Weights of a small GPT-style language model, trained from scratch on English Wikipedia: learned positions.
Each number is 128 + 24 x the weight over its row's rms, rounded and kept within 0 to 255. Layers, rows and columns count from 0. Numbers have three digits each. The size before them is the row's rms in percent of the matrix's.

# down: layer 4 MLP down (transposed), 1536x384, rms 0.0644, rows 816-944, columns 48-95
# up: layer 4 MLP up, 1536x384, rms 0.0689, rows 817-944, columns 48-95
down816 102:159119143123145184106117127139137132088135133118134165146095136160129114115165132150121100126138106108131140139112119144100096173127116153121091
up817 089:134143121148139156153109115164134114110103168107147147074054129131091118105134094054111135149112106143130109133135116134168169107082129124108142
down817 085:117144152095171158129140151106159177146143138161073093148145134116087120113128140157167114120119109186100120126144078109059111118125145111145146
up818 091:129150141103119127095154095131132094081111121140152160163138158096100149154136119088099136120113101164128108155127103162114121140131147120106134
down818 092:108124120172128100087127154107137127127156120156155131115197111158127131148144146117131096141183088126150118122126133103155067128089102130118133
up819 101:111123136126123137169120114172178144078150180089073142111125134126127143146080147121069115155105098151136100065125089151137087104148130170121115
down819 102:107125066086133144140147119123140124162123160116156124118114102170153165136152131126089088109116148177120150128122143115106161116105131159092105
up820 099:129120118095136111132120117120150129161144182131134139102117133154113142105098093120147118118101134144141141142150138131138121131155197110114124
down820 102:116134093149123077127145128123143116118136106156140085121151138168139138116111135149159104091111141169051077140144138151111125144115107126123159
up821 101:146125123140145139143146145096106127155129142112076111131180096140124169172086128154171114129115144135138093163103120131159120073137093132130098
down821 102:094113116121094141124089156154091123154094173142123123130114081127116154132072128137156112112148125147121104133136130130132081126088140115151124
up822 094:116137121103154093101158132080106126079135087120130167149157147137145137109127137125107137113106136166136134100100137162157083146117122092165131
down822 091:155173069118133109146086135156134118170141139112121112095154109133118119135160134099169115124132091142140153134108141143141132089125145110125100
up823 090:100158117105137125132145096158126109126132115176124145140126174146087119117123132074179127122136179151133117130115130145155159122160111121138158
down823 093:142131150135146134106105125154136132107144098095198121111145127150142125123106126146104140153076105072103117119125133123123083131112129140100116
up824 087:136100135201089106158107155120123098110102132163145143129089155138107147124130128094145152153147131131167116120163123105115106140138144117183177
down824 088:126153133149105115111077119117120143154178142164122145123145134130082128134118118127172141181116128133118095075132117168105098114108159165113081
up825 105:139093141131134093124141143127117088124126102153145160146107117123085108128135103091121127152137148129145123120118120143138105139138104163131134
down825 108:132144152134152157143148082159108123135159139147154131146129151109167137135107125133076093150138089098126106097107132117174135181136177111147156
up826 117:122150182085137087119112129139138125109099108108134135121149110115106127075126095131135114090136157125121134136112130081090130126077100147107151
down826 121:138147134165143132116117133145116078097141113115159152139145118112126132136103123125122080137103118150142107182119135141114123144145099147113069
up827 084:117110161114142135108127087169159103149139106174099136161136108123118152127139114130171124165131128118165098101111138151110122169128105104141138
down827 082:100103118178087133148133136111100141120085127132113114103102121136114130166097096129110187101090118150054139137154168114109092077116144113147129
up828 097:105101140169152111119148122125131141114127136113109165166160140136102121177113094076082143117173104068105162114145136175112140133097129122122113
down828 095:155138096069117113120155080117176128129159139136137097115144144151154155099108124161113088117134157108175127098134123098129072118112095144084151
up829 110:170131140080110114143099134104125173143103134104122101148152128119075168170164118136156152135176167186124116089146118108092151132171105147125135
down829 105:100107120108146147109169143121136134135129130135116100146113125139100181157150095138142124104089133089176131136136148122110135112089116133098105
up830 105:144132148152135137080119121116106109110131061105192157128103091155121176130147150119111147144104139119142104106080107085160136123128124114127127
down830 107:136086172122098095147136127121167133115108136120124120139136175100109163092116073168135140205113063117139129133119096131112103142130100118153098
up831 115:134139169123108130101124097098196125130072140144104141113142142116100189153142125110148139145140138188170122144135122114123111115131114088110100
down831 114:123159132097127118135178157105105107113136107103098134151108116138141183100136119089123086082169133126116154158117119083146144110098095131130154
up832 113:101111140130133124122123076108080159145115117153114136145127106121147119138144085099100123134149159099148113133145114126066160101122135102129129
down832 110:096135117138130166121143094143133090112106124110168137094108124117119090165090134113103109121146117134103078138109112169193122132160170109107161
up833 098:135143172180108127098148152118099076135085075100136128134124138115171133086104154118119093112111141099140100107149143085160145128153117111132122
down833 093:132108099162104162165133124091201111127134186128093118089142162141147115121084145125126136151087135149139172134129126147101116126157106128132095
up834 093:079095149106136121060157123151138121105098117157128157129140117154121139156136142104123144111129148118086126115115140125136152091131108151084131
down834 093:101160147122097143085145137113137160134130114118121086091114127124136164105114106171111129110151131121147155103152077130122145130176146114090128
up835 094:123140085093144159144135150119120099110147116086133117083124081103155106078142128096125124141146150103115155160116094159128122183146136115145150
down835 098:152107156137096122108141091113157112145103136130113151126127101125141118138128133164133170147082142129147086079125155088123119131149111101158121
up836 095:158093118114160145155096110093105149089118153142132146130169133104138070161159136135139145130167127109128092092136067089093105116095117117089148
down836 093:081140140158092073149127122138158101134140157148102105138134102136152132122113128128108111141093127168120146169143147146130132140141178116140133
up837 097:120145131126140141169103078113128132125135159134151070119110127148105101105129107092141126110122116121131179130091088117137122096157146118119147
down837 100:128061116136137112160119184126115198134156104120131133152136159120122130134173103144114117144113115138118131135142117164115141143125105073157126
up838 093:114096090121181145129147189169093130143118113086129110117130137095092123114169147132110136127118182155147103113144131164107132109131131116109113
down838 094:137165176127133127115086140116129150136159102142104145136132140142109135110099123121122125196150135149080143135082117087138124140115168144113093
up839 096:113154123174160120128145106150118122139188157174118152133155141125111163139170169098123109167168122119170120136147128117089127128145151130116145
down839 090:139141163126120099136177164140159151153104104114150134160138150141147144106105138138146148110147101134109138133140100127151120097123129112116107
up840 093:099094117069121131109165131072120104114127088124085114133149119144125165145154113139147103113148185147152109132146124166127183107137105155117132
down840 091:139141140126143128151121158120113143101111134124111105152112132194114133131124115147126139152127135169105152113134159138114110170124114130110145
up841 110:082143129116124148129165136118178165141101108127118169142108122114139129140073161134122121149087145129134151130089127105131140142122132098098144
down841 104:110126157145150143136103135125061124108110163117178132108101132140097135116084113152095201122163101116128104127131143137095138132161110116102106
up842 097:086113096127141123122118107124151137121114147157168107163135141122126136110125124124087079110143132088139125145145142115144137106176103117140096
down842 095:122158111175086152158132138114147124115128097145115168122120171144127092088138129107178163117094104128126114142107123106118174135105117139156188
up843 101:179118112185155106142114156142097134174093106085136112143139126156101093143118110081133123130110128141100153099116123165152135081140083184134116
down843 100:120159137086154154122084103134081127144127124168115088132149115176109144111135134154098117155127167135116147147117125151125119107110111137115145
up844 099:130160102145137087134116134140166095148152125098140087099134109142146148154108099101160151113095143131143090137128100135056127152133112140134155
down844 101:129100152079145148115197126120123139080101100112097144128087119150132125122163152171105151171096146096115076119109156122072136159146143096136121
up845 101:133113120149107134149112125138141122079155109138125122130103119078132182103111129153076145101154156131116103153096126153129128113134086110098129
down845 104:166164118102127117132151112122136129132144125122130160143122157142102129119139130116135121133149079117167125155104124154095147108155141139169140
up846 097:118143127135164112125152110115105138119120120139139140128131101146122137129152094124111088127095107162130142109122124128087152126162087140115157
down846 097:125070142141177099137137163161112106088138137135101166059122133111112163115149120128134124132171177120118153172122122108172125108140135121144108
up847 096:138136114131094158119117133125154077084098132104171169123127160137124168163152113117152118137140123112117140101124131090157113135137149099124148
down847 091:122132186155123176144162144128135137126089106091140140108133139134132175130125139126147145156089084139117123133112159126104132159165139152131150
up848 101:125159125086149194139116127128149138134125154125103164101125117121061097087156140112147178158143138082109150082154096144144147152086142085129146
down848 105:101094117129124104118153112164127147101158067122092140150119136130140126157133113109149118151146134118141133107149164119106122100107122104099119
up849 081:142127120121059136122173134097140154133144146128091110111135102106104118131123079130151149141140098124127083106122102122153139136093172159112118
down849 079:161122127074098147148083107164141115137089094094125115145158123133099171147139139150102120101118121099092110168129131141130149091126100125160103
up850 097:142174121178157112155158134136137140104130181109143105094142088162146115127142155131118097119142079087123126142097097154125150137147126099111145
down850 095:131135153145108098137142110141122119173149125141110148110147083085091124115128166112141184138125135187124121155113120121142111126131150094141097
up851 088:139139143114159138151099132109131121143131124116139144143107094126122067095136106089161137193136103106051124100121116132144100107120156153145154
down851 085:137145121144115118121159106161131176127105138117105150120118125160124162117078117146126123118155169155172100160143137151163177118104140126147158
up852 102:087112112110106109139141122128145101136100154147075140077093131118121101125134114082102102138087155081128116123098063104153112129113136154140084
down852 105:157134147112107126131136086100149143172108107114151138097155135139126124113112148138146088070107101145140114103173121104119146149129149151101111
up853 100:151153171147120114056090131165105096107132124129155189141156119125054138115126142183118115146132120142128136160129108086129153132136149100174112
down853 103:149115106100132193115131105120103104108136100112141118134144170147118110111152115129155151130115090153106162158144110112106135109168136143114116
up854 090:117146160152127141160126102137147129110178134102150134142141107139055116090145168130148127157178104128111147119172126111144114116095142133140131
down854 089:083130105092109127137118119137081186103114138139113129111125123114148182157120102177080183116067150137162108120142147132083161130123103131146089
up855 129:152138135174091109136166120135122148107103105149130160151116102074133112137096126122136144145152134133118131119112137096110153153112139167110128
down855 133:084125107121127125147116141126123088142107135114164164092138133111134161105134101083138159125141119151112139145129143115127110104205146098148107
up856 097:130115156157117105172162140121131134128102081114163149123148096115158093111091153149126120188111130139109129087164174134125142172081120113106129
down856 096:150093116121155148102102084099093103128100145129126140112120117141090097138118108064168110132094131108122150135123121117139146126090118184156109
up857 097:176106113188132122134149096135109130110154129111145125180094117083150135097171113116109149154094150153134172149146153103108168111120134110148121
down857 100:120130127090097104107109143185150123138086071108151163125143116116140104092131132106132159168101138101127140108117151150125128139138146107089118
up858 095:156131159149133124099123154133165130116092112100157168145119134127082107122159170117145138127110084117157134162087120108128118109116120106124160
down858 100:118074168125111141159178163123120144133167112114092170152122119160137134145091148152127133135089125113102156146120144123155105130177145100122124
up859 112:158177124131146170109150108106117123117163117141127078147072108108172145128129133092155135138174144079118141128137140127147116127138130140111123
down859 111:125168121107145104154154151158108133119108121090094124153116155131128149182151134115112157119140117090141104076132131136136110146153143121158150
up860 106:134086149116084099125121123136154087126103105111125130110147130090126103124145107109112090117155153137134110086124129114130162120125117141097132
down860 108:141107170132135108127140136156118098132141121167121136172154114149129153131118108122146144150103129129176190134121146106110097135145140119120128
up861 091:134113112152087104114132144069130140172097082132121110139090145098106139158225128108161130142164139098131119133118164119113125117113153126106163
down861 083:166132131145126104141113135137061112122129143115123112126105113154153136139102102111142101099144142172180122145130130122152130117121105105140161
up862 073:121123130130154135135070163097155159126137152104134101116132109119129166079113127084126129132165072108086125142121123113103138146143119119098125
down862 079:151102120126136106123148086118098120138128105108121158144110157167122103149125172121153125135176178150120141167131107111081090142116138124141141
up863 095:127117123142147098088099102122137103119081134109126149117164096126105122131121143097165153141126102125107164114148112168135091098142145109121144
down863 089:131159110099155087126132149170132135147109156123148136103137155119074172113152104134131105126131114098156082126137163140131139111125123125127102
up864 093:118130116166156138159139133124128110149118097108133115147121090124122156158121131108156162125170121076138142110187087116140125157128157110137126
down864 093:139094134141140114155139121130128166133151155115114142128107157149128118122150152099120100113130141142147135096114155134132125074108099146138121
up865 082:117153095170141113088109132154132120146104125115106132145078104095107173138116157124122144129168146098148087154125071102129122082090131134130122
down865 078:159104140125115096126155118135130127118147091122099095085130120135129100115155123131125103141142091161134102131108144137149114154110102185197165
up866 100:179124109141140130121140170168109118127124136110129122146131151089124177163110127137076150153118148155132136186134100151167178137069097102131179
down866 100:126131149134116170113134135104117162145103155122134142114148110141137179156139144157120093109133105141098131147129100141140099134125163104169154
up867 103:132114074113116088174104105170106098145127143147133143114117157107130085158137154136129121155108134119144143135114089113132129137141169107130097
down867 106:118166082154113091083105113132144109122149112076103124126137117144152136145171144120112109140115107121198113154141143121135119123155152171115124
up868 105:099108123118158110136141122153096134119119100107190134103165130118119161163144124188132136106172122125133108143135157147119133185100148140097146
down868 106:153119123137159104119163119117129162140155172121068083122146126145097143111082123120112133105120104143125119102138113119107164161105114184166138
up869 094:121142136143135156126120089121117107109136094094125113137147110121113121113106099127147154157093149115106121102070149130143120130079116142048145
down869 094:110123088135131092157164123081121128104160155113096084118154121123160102133117123110137118112172094128134147168102140139131128098164111164147129
up870 121:142134134177094110155131121142124110119086160107120123151115086124144111121107194115106128188139144121108116060111133138171089112123109128138132
down870 112:080123082140152144175148126137156133093107143120140137127139176125126102118117107123127127059131117179108161134116112127147108120176171130145199
up871 104:096152120082119138126104161114145149143126084119122133151097139131084101133102123132158160146161141127086128117120119151149111124166106146143102
down871 095:148131117091116118151148106109187100126138112168150144069140136098126103104120034116113157154117153141135150114120127142115154110094121143105172
up872 103:161112137118127142137143105191136123121096147151142095137138098129128089146102161150124132149170154094147123130102106137122096142165111141113154
down872 099:191138131130140134159128118123080104127145130076129118129189090175100128145106086142160097178133105127120113112123103210120148167087110136164110
up873 097:083163125123107094139127150135144132148122161085101127093122086173147146133097077079101143097112121146089160133124179161145099101106085130150116
down873 099:135118139104123155118105142105129110105170129155137088078134121076115145122143132103131123137143152070166128112092118084164139130137182156105117
up874 085:158152118127154113124098128110156160094173135157127134123126122096129115131122115093132127127181135128150082156097162143108122107147123178099126
down874 086:121130130125108119112148138142097134135104100070139134144098157127138160109196122148144080091092133126140116124115141136133126125086144102118176
up875 088:113147109104132120122113168085102115124125116148143146132115123155126132103092119130154098129114120142127116123117158146140130114163155053156132
down875 094:114137127145122139119149140060125172139165107132166113137062160137098166114121135149068142143109150128140107129091149095173117113130147149134125
up876 094:125131170162110162125123157124110160083140157060128143120084116172100103114144159106137127137109134143130109102114139121103116159159090101100100
down876 105:147141139106123128049119143154134149166127089112130132134102189108133125083129122115186096124142110141143107129100115121165149129103167097146122
up877 086:139119135118154118106089105085154154148098139170123150135121122112083090115097143120147109134101120091122106162164104158141096190118097137082120
down877 089:076142159151120105134135165119127137147137095114154130114138101074108123130140155113115085180102121119169164098149159143128114143150121094125108
up878 102:110149160144138140102152143107151139146110110107090100152144104146149149140132115161128098145159095140116153152150153140103113150117083113126131
down878 094:118122080122115140138138110110135129139107150130129158126134160103148117118091069129115122121138145134142094114142107150099162093132169136152143
up879 084:095126081112091132104112132152159144163168137088191165130137117152160122103142154112136126144175123117146117121166155132162132130117106094143118
down879 081:137141173119129149153100124092100135128104116130113118110109067123124138126144133154109114110098153124118101120100102113100142099114085149113125
up880 121:162126161122178154137136105160113134079129097167146127125106108108095137122117113135105123123135124143148142116155162111155128116091096120198153
down880 124:155139129159145115133124108132189141135106115104124150142166142117119102175135135133127146097094135150106153152116143120175128138165170102132113
up881 099:157108114139154150102149114121164129116160122134137104143166141126148143171093114099174152149121114098108094087132134138137145113102099204141116
down881 105:119132139140138138108115155136111123113128151073090107133119147156171108106146103115097140168097119157100116156132139152110143105131101125157108
up882 104:102103134149117108135120085107116171153128077086172132135154098110103121119112155115141140095141124112129072144120097118138117117146116089143125
down882 099:135138073113111112128172145108102172132155163070147121138114153134179127087116159142100137123106103124112128115109133152160114128127143154136123
up883 106:110079124131167110158158113160128126121105117103104098160189105114127190111137190129145110093077143121131098140063113177149115145098130137115115
down883 108:132148101140123076134142141142122139171116173096136125135115161119143118179160144157136101087141153080134110123092128129140122131146108096110129
up884 103:103127130109149153106119118125089155129106092117137117129124154115098129131111111124130125147120164147163152104125089101096123110131090140093086
down884 103:172136120136082117149138160131139120117175109088134126101118142120170117134101148136120126113134153129158139158085145160129112123150142121126128
up885 099:139133102142096149086134135130130142172139166145091118143075140118124126119154116114163105135133144105098131102099147173123115104133132171134108
down885 094:080140147144114123143164114121117096149126103120168152141122133135162159159183099125102163146128145141140135138143119114154135160091146143108152
up886 111:116116139116106145127173110126117198138092157113103114134134130084112085123138158128103092146115107162139100143104127099123122129116117116118124
down886 113:103110104137119140152167139170085117143122122131100119134145102172119082143134137102119107148157074146094149166110143126153127154134144150129125
up887 100:139098137118149132145156177115120123154135123110093115094116065134105106136105120168161131177139121125181095125151165107138145150099143177104117
down887 104:107162108128137116117119115128140105168077098125136125150109152148107115108109158156108101164124089120134165146123138121095106116140140103127166
up888 096:115129094146152137208154123095073149087162153116081112128081093126154112118113156116100118141113128098101071153147137137146151112161135194157148
down888 099:150126119123126144120118153123143078149126137134127175177164138116066144076139132113164178123153122119121168130141092120141124165096197121146151
up889 084:122123172127139134114117090145139132101193132121129130120155132112149104130145158068131111135139135108136128137137148128086118131123121121138136
down889 084:146136106162120172116158134123143104131131065132105138129132122162118110140140136181143120120124129122131133105156180149170095138127088118115143
up890 090:136092119144117126119119128161162148112142140135133165126112165153145114186078140115113097104145146078139129147093080153164132098109115077152106
down890 093:131134182099095114128132154141100132155067104117133089102119112164113147112144101156183116146074138111081138131134078143129124118134104119174080
up891 100:149122144114137123083108102129155154114102152139113096107148164117128127173132149118150094092153109133146112139143165103132154109131146138144145
down891 106:142144121127154134106152118149125108101119118102161100128149152147111148127138126145127122133188115082081171119186126107144103128146169136155127
up892 082:149130118101094123165157122133135074123118165184066134120144104095108138142064142158104129147096125131093127171096102175127113126108124114106100
down892 087:166094103138107138089160098128151106118130113145158113111118055168147112156150093139164101167132146132130123129111111111134089120126121117145122
up893 102:142096131154120104079143111130147123112144088130146111136169119119119137132122168092162152150124092129130092104148179134125121135173106126155153
down893 109:150121124093164151093112132120100163104140164121127093089119117139118129084117097141143135106165146149146166155116073087111103136108147155090134
up894 093:143148115155109109150154133138128149126157136122097107096145116121091152107140102128141125150074163137168146087102128113128112118134137137075121
down894 093:126077153148134135140121081111092129147153135148143136139109170127133120160103145104136163097152082088125122086201134151078130125161148128138148
up895 090:119159139125116140160153130123130097101141166175115140146179111080121119153088104105121104107089139127122158164142175136097173097151120120097179
down895 093:063128103110080127167145165131152102109072192126096062126109100164103128099115128156107098106131146155122131118118113160107122093165137114098089
up896 108:125146126130116117140117166116125112113102099133143124099113168114121125168119114146113131138133152136117140133113118145143137110109158107165071
down896 123:134081099123124136133106192126084119069139113127114132133117174155111152147120132122108142156114128172104145137147130128138117115152122105168097
up897 098:170169146139109153107145114133095084164122108125071102142131091110145167156095153131121153104105111091127151174106126087088121116146158157148115
down897 105:114165084170147149123106155145132121123123103157127131100170124154158100109145131166118141103138136150115185137140140121154096112075125122132101
up898 100:134105173109148162116139136170130134111146090126133092157135124157151107138116127145144140133124098154090122125114099133126115119141135140125135
down898 097:132120149156132096187078139093167118153112096147118121119175112109135121105142085127141143185133099124171129113148124128103117127155148138130159
up899 106:151133130136119153108107149130128110132144148123151147131153137102127136155163167129187114139096117188136137095120095109090144092107183165121161
down899 099:161139078153092113066154118121120107116096191117157162125121118092091129130161168113150117076126111115125111137116146120100143120070159138123136
up900 101:157188121158140128117120155129074128114108130099132114132152082100142128150086146155120129143144106092096100106106139137088107113131164143102106
down900 111:108095171115160147121135156113136133127159134138152129130120157164150172117143098082070134158104154103093106145183152095110142114129116084130137
up901 097:132134127130100136098135150085091128123158178133133115156138106133109114114112138109122135127155129138142187141139144155138088096094172159102144
down901 101:140130168109120117118150124136142131155117100144103115122098103133125110131165115164156101213086122102122150116126121123127120102169152114150119
up902 100:096104127138089108099146170115178130101095159136137102124162112134083101146138153130141101155144131124118144090144137062200115163089113071136119
down902 091:132116116138124121143123123072122153119142093101107107100159154093125131120117102129121102110148182133172104119144118163105128136120155089131145
up903 105:131129143123165145145166104145127137132158115129131103159103112122106176132126154105133127124130129130121135113132128150134161110110138129145091
down903 127:068161147115143149101137138097159125098110142115113140123084143145110117142161183164134103094118107145116128178107102105114155140145127109083110
up904 101:093172083177147124090110151132153145104111126132122147140117122133141137127147153111074167128137152082101141169162147086104121124139130136135118
down904 100:139080117125110148144136112142119112136122122142171129130122150153125133111105131151147123065133111122136144117082093146158110100151147164089130
up905 091:122175111158105175154129118133103117122127168116132096119100130111134141173087116143117116072186179137130114116092133107148125132107095152112146
down905 099:113096156114108142147105088089118176120113116084099134159116125140102152100154081091149125136133122127078100148125114104140100108170127081128089
up906 092:136134098169096144113093132122115100136112114140127137095133135099133084158160097094100117088169115130131102111118147134113147138132148101096101
down906 090:145172150147152141126161116136134099162134114176145144107143126108108125105132155165189170171121105147122137115112139170130144117127134108145128
up907 093:166103136149114137148127131104144163105143159109137139134105106077125092164106165114127149145137119094091153132136137111162149138087142134097152
down907 100:088078132116109134135138113135107147109106146154102127121130085114075134164189094151135173144128119158127159113106142140093131130104147115164133
up908 090:093152126123129113133148135159150125146098088141183090145147098055104131125152135096156119161124084131119092170093177132139114107131135130110135
down908 093:124111163164103138121084141124170101151115136143125152143131132133135139133156092162073134136115099105131125099132107078125131140141158114119083
up909 106:125169128128125138120145105127144146118154136131119105149112140151126141147123149146108155122113183126130105106119114154143139081138074153126085
down909 114:118104138085142127140123161124142149126120134169121089109128116172165121130135153106167143138090117100125120159103128135100099117179142127113107
up910 111:156184156106150118141143127098144066166125083098145132140143155098125115110165096124097146100106150188114130105118109160120131122144120185109082
down910 120:092175135099104136158134108168144117124174111144098157140092121154120106102167138113223153127109148154107136144091098119151134113174172104119136
up911 091:114102113129110109123121116159125154151113125112155162143145125158092097135143103118136101136145149127134163162111135102100157110139113154117117
down911 093:106137145116048166145150153078115086129166114138123061115145136148111110126101112152134085097142149114087134065119149160124107132125116125111167
up912 095:105170118152136171140150158124120121116092071122121147121103134146141104128109117159148167130128147118078172119152122125135113146172124132095133
down912 095:171146111167133132136111135181122109125170141113085135111129136112131099118175133114112138079095134127127100166117125144102152122137134133102148
up913 092:103162152135185165148109115143135140085102126118085118123116123149087160130117082131144130123108105113132151098148099159110084092160150140148121
down913 098:136069090111132140100131119159161130133111141101120121143095120107166128134111134130126135116115116135099122149127163098159152176124141117130116
up914 095:110106122123113138131104131081165125141107090088140115100126100124112131110129175139105108147121143100112142153097146127099059123083137123133148
down914 101:127156143108099147134135163139157112134109151121132112098125136199099153124127111124159125162129089159157164133144100084154147111132159141089158
up915 091:147144138154152107134148097130152145129112151126151156147138140120186085158131160162123108096161140142107135108113123133149135132091159121116123
down915 090:177068133130121122138095110099123132134100124096127117117114155104176137145100077091156105158159102079123144085141113116125163139124119154136102
up916 099:124114125164148154120133130091145156114146146153111126119125111120101149105155100118138131124190118112146147132140098141136122155164102113139098
down916 101:107090138085131099100174134149145148147131102131128129088139151119122092153174163148119164087119123088122134113155106072111126094129148126111136
up917 104:102170095113147143147087155092113116134148129123131087157140175110136112113171141102149152137125113137153122083134128101110138108159097125117122
down917 115:156091187116118165110116169148107158106112156129117114107134118106125093066159112128143144113090084105127111139118120135134123145140112166113156
up918 117:146167143111142184111142110124121123194114109115133104121139119126130136146169156125141084120143174139155142136138112161126151145106127127121148
down918 114:133124112110152117094113137129112099113089113094095115082145091114158111161144058164124142160152185167104116157147109174105117147136102122140133
up919 140:130097094117119151099101103130116146093146119151148140136114096104146131130095111070138135135113090134127115152115101142157115156114158145082132
down919 132:073129138075165141156149128098120093148113142134146134129119172173128120101114101118130125093163132163099176138162090110124140143126106138128109
up920 100:096123126088071121122130111127097152140120107148117140104155118124161158172123099107098116153142163120122149112118131129101151106153110126108126
down920 100:188107153191140150112110090138116182125113143098149146125143128166072123150130162183137168110121116127131176126127120109143107144127105132152137
up921 100:124142136175120156112126065181105160114159096153156169102139145128103137169135160096152115129109128158130099124103124134137128152142067185148137
down921 098:079098146107126105121135147161162152140094107136120089093129119120110127155130123168082142137140153149106157154131165118103152119153123099128153
up922 119:122103100117083104101132133113147140115120116086080124170144143140128110130117130131136123124123142118114139105110115102083158096159104156116115
down922 119:162114156143126119122110160101142091106163139109124177147110137138129138111121117117140080112123128082138138092105142115121104106155118097113133
up923 098:133161117131112129136148114080129087173093117141107119106108110157125151125136142091126158127084149121152153160109135111146145115112120170153078
down923 094:137093119152117109083128073156163094129175114095081120194134092149134145112134119125147095145151139140178151128160124141135130113172119158155149
up924 102:120116089123117109149097179135119151142137131160117123136125124130144114106072123126145164151157139113177102133130105144160163109145108120151127
down924 106:151140151131142134130134148104147120123111119119169098139082135148106111109210091124155126105082123109106156103102136152142107085132123094092129
up925 101:090118124129107144084118088130119140135099168168144086115105149147137132136164116133143145131134167091080078131105128107190131127145137125172059
down925 095:083193106137084112121115124152158088114130126132120104128135088151086139072134151167113103083123118120113128131125114171126157154130111134158154
up926 091:110160102117083135161131126123171074122161121124082132097128113102154090121114115132156105141131132118105102074045109136107137109100101151109109
down926 091:139134171147148135133123153098094108130106131083195095133154113150128112082138155130105133071137104105080128110110137102132107154149072123095073
up927 087:131136168117110122160178113148121094107093114111123168087133108139115103162144112159163146135153143111171131136096126126149146082078103128116150
down927 089:125113143120128124145114173089120138100128094118164155124148126098172132110158134119080146124172099129098139153116149128106117126093129113122181
up928 111:151150112104100137099111141127172138128134189119092133126122129123075085103113091090102120124110140121146117164111116108105102144126104127123127
down928 109:136132111134135114118163131101145074134184183154154131117111119111138115114103134143143168120080122136119163164092126144113109156131123120131110
up929 099:113122128120145125085105117125151108121126089139156149120127112146101135140126111127152118143171111139130139102153146149151115128125116116174132
down929 097:162133101106119148153116098120139090130091131102123142100136144121126086103120182117120145119143116131163098115200148143128161136157115150131129
up930 082:126111154148154121106165112146153129121115099127135134115144095090164165168125158140142133155163127155133123136128153090142143106099084119181152
down930 086:152117119084207115146141150126104144129121128099128114183129155147107092145128126145131133114134134127114132115079117084094116124072173106117086
up931 113:129106112150143138128123143148130112108158115153090139133152131121126143148116138138156107140121120116169124146147128146118107145108111101141126
down931 103:147129125162142140130119086111166088117094129123068145164084108146153143125111079101139133136135124154137143120101119096141092129123115126136121
up932 095:126157135117153146128120172162145143154139119108121115142094128114138115175154062125107104111111152107166139118164138109085118127118108140139127
down932 092:160095111149139131151158112140153111108092123139091100135134121127147101114108105169143130143165109148122115133109112134119147165148143096156178
up933 100:160099186107104143119117137108105132130138158170107098116121110166134118138159112138127116135117151090067135094066112147116161112149128131092125
down933 096:077147108146110144140164134080121107129158089088129150130104114105095125125101092112120111104139100147113113144158158119148109093173168107125133
up934 093:169163144131104156167123112156096133162131133086141117152134109101136124149098150138116123095158094131149145108133125129126153161133116164093116
down934 101:150101120119158107123126141082130144135130095175108100103131110134121154136165135136182102159165145108104106106135162145099131137120131098137130
up935 102:101108089127092115117127150144153143122145143102136133098111120154123115123116131128124097130135141130111095118164136150135106156095144098138177
down935 102:132124121113134135113110146151099149146102118168129103143128207156130134089109127170095159155136141153116117088167091131119145111159118171149122
up936 098:126096155175097131120110111099104128115143156136117135103107103129129124116169134098135102132145140098165139139131107140147141127118114108132144
down936 104:138133091144069103140117101137124132099127122145139098113116120129117100177118144118117125137141111167138159113132086166146082119136161152103137
up937 109:153147110152090117113130094157154129087112105149133058135181141098100080074111124145121156101099106092136169089109137132120110102147130147173136
down937 108:110139107108122098158132111138132110142075131141103133121139098162117067142139123123105151150128132157159134134132120120097150131108133110127139
up938 081:150135097102155172120157157103158113106110124148135140127176106116132148139146121091121111124139134138150148121158156106104118116116079122108170
down938 080:114125110099148086157111121116093113086113129138165092140096090170131128089135111136128111166134110116144149115085143167085125123129140128098130
up939 111:132136148119094101114124099111133078152089118114141121122169106126110188154173115141130135139109147126140119129114135138109150151122132109106101
down939 110:138145128127178107154093138128138121108106158124170062131118132134095103174170144143107118112137156116123132135121154104142154148080150116135137
up940 100:115111090108127152164116131102155155140099123139134134150103152097123144102082167067140128109139163090121129096112125099110142074109126129112110
down940 103:127105086106136104098189127165128134114092129152138155099103161134116132129149152106162108157168118134107133169171140143085127136166136110139103
up941 085:129066143134125130122150125163093113136098121123170154142165115141150147081138118101134110142134121122102125138139160127131112140108143157109130
down941 088:121129129082125127157136139106124109119147197122107133153073148095093106132129095160075180121098156129111154117111102114124135068122091109144118
up942 098:141133135106092142127151131169114123117136085155155156140141111141124136138141167135136125113109132101151083158136141108164140111123123126154147
down942 099:112134109111097130147111146128149139139120169100111132135110082086073104143139116112135116140143102100163155149157144140167145116134144124109181
up943 099:137146140112117142143095150112183098104118173151134107135126126177154135121125100121089147116113149143109132136103173113127151172126108135135129
down943 101:114172102135119147106125116118166121122081123143119141142057128145158157120133126144164122143120136123100126163108149081112157173164123149156154
up944 101:131086181132147143095121105083127150129114103138121144125140106132143140082136172133155113095119159056109133117079103182132119121107123158117130
down944 104:137150136141123114130162151158163128130144130164132167102157178139113143119136157134148093144106111163123140113174116128136100163120098076101155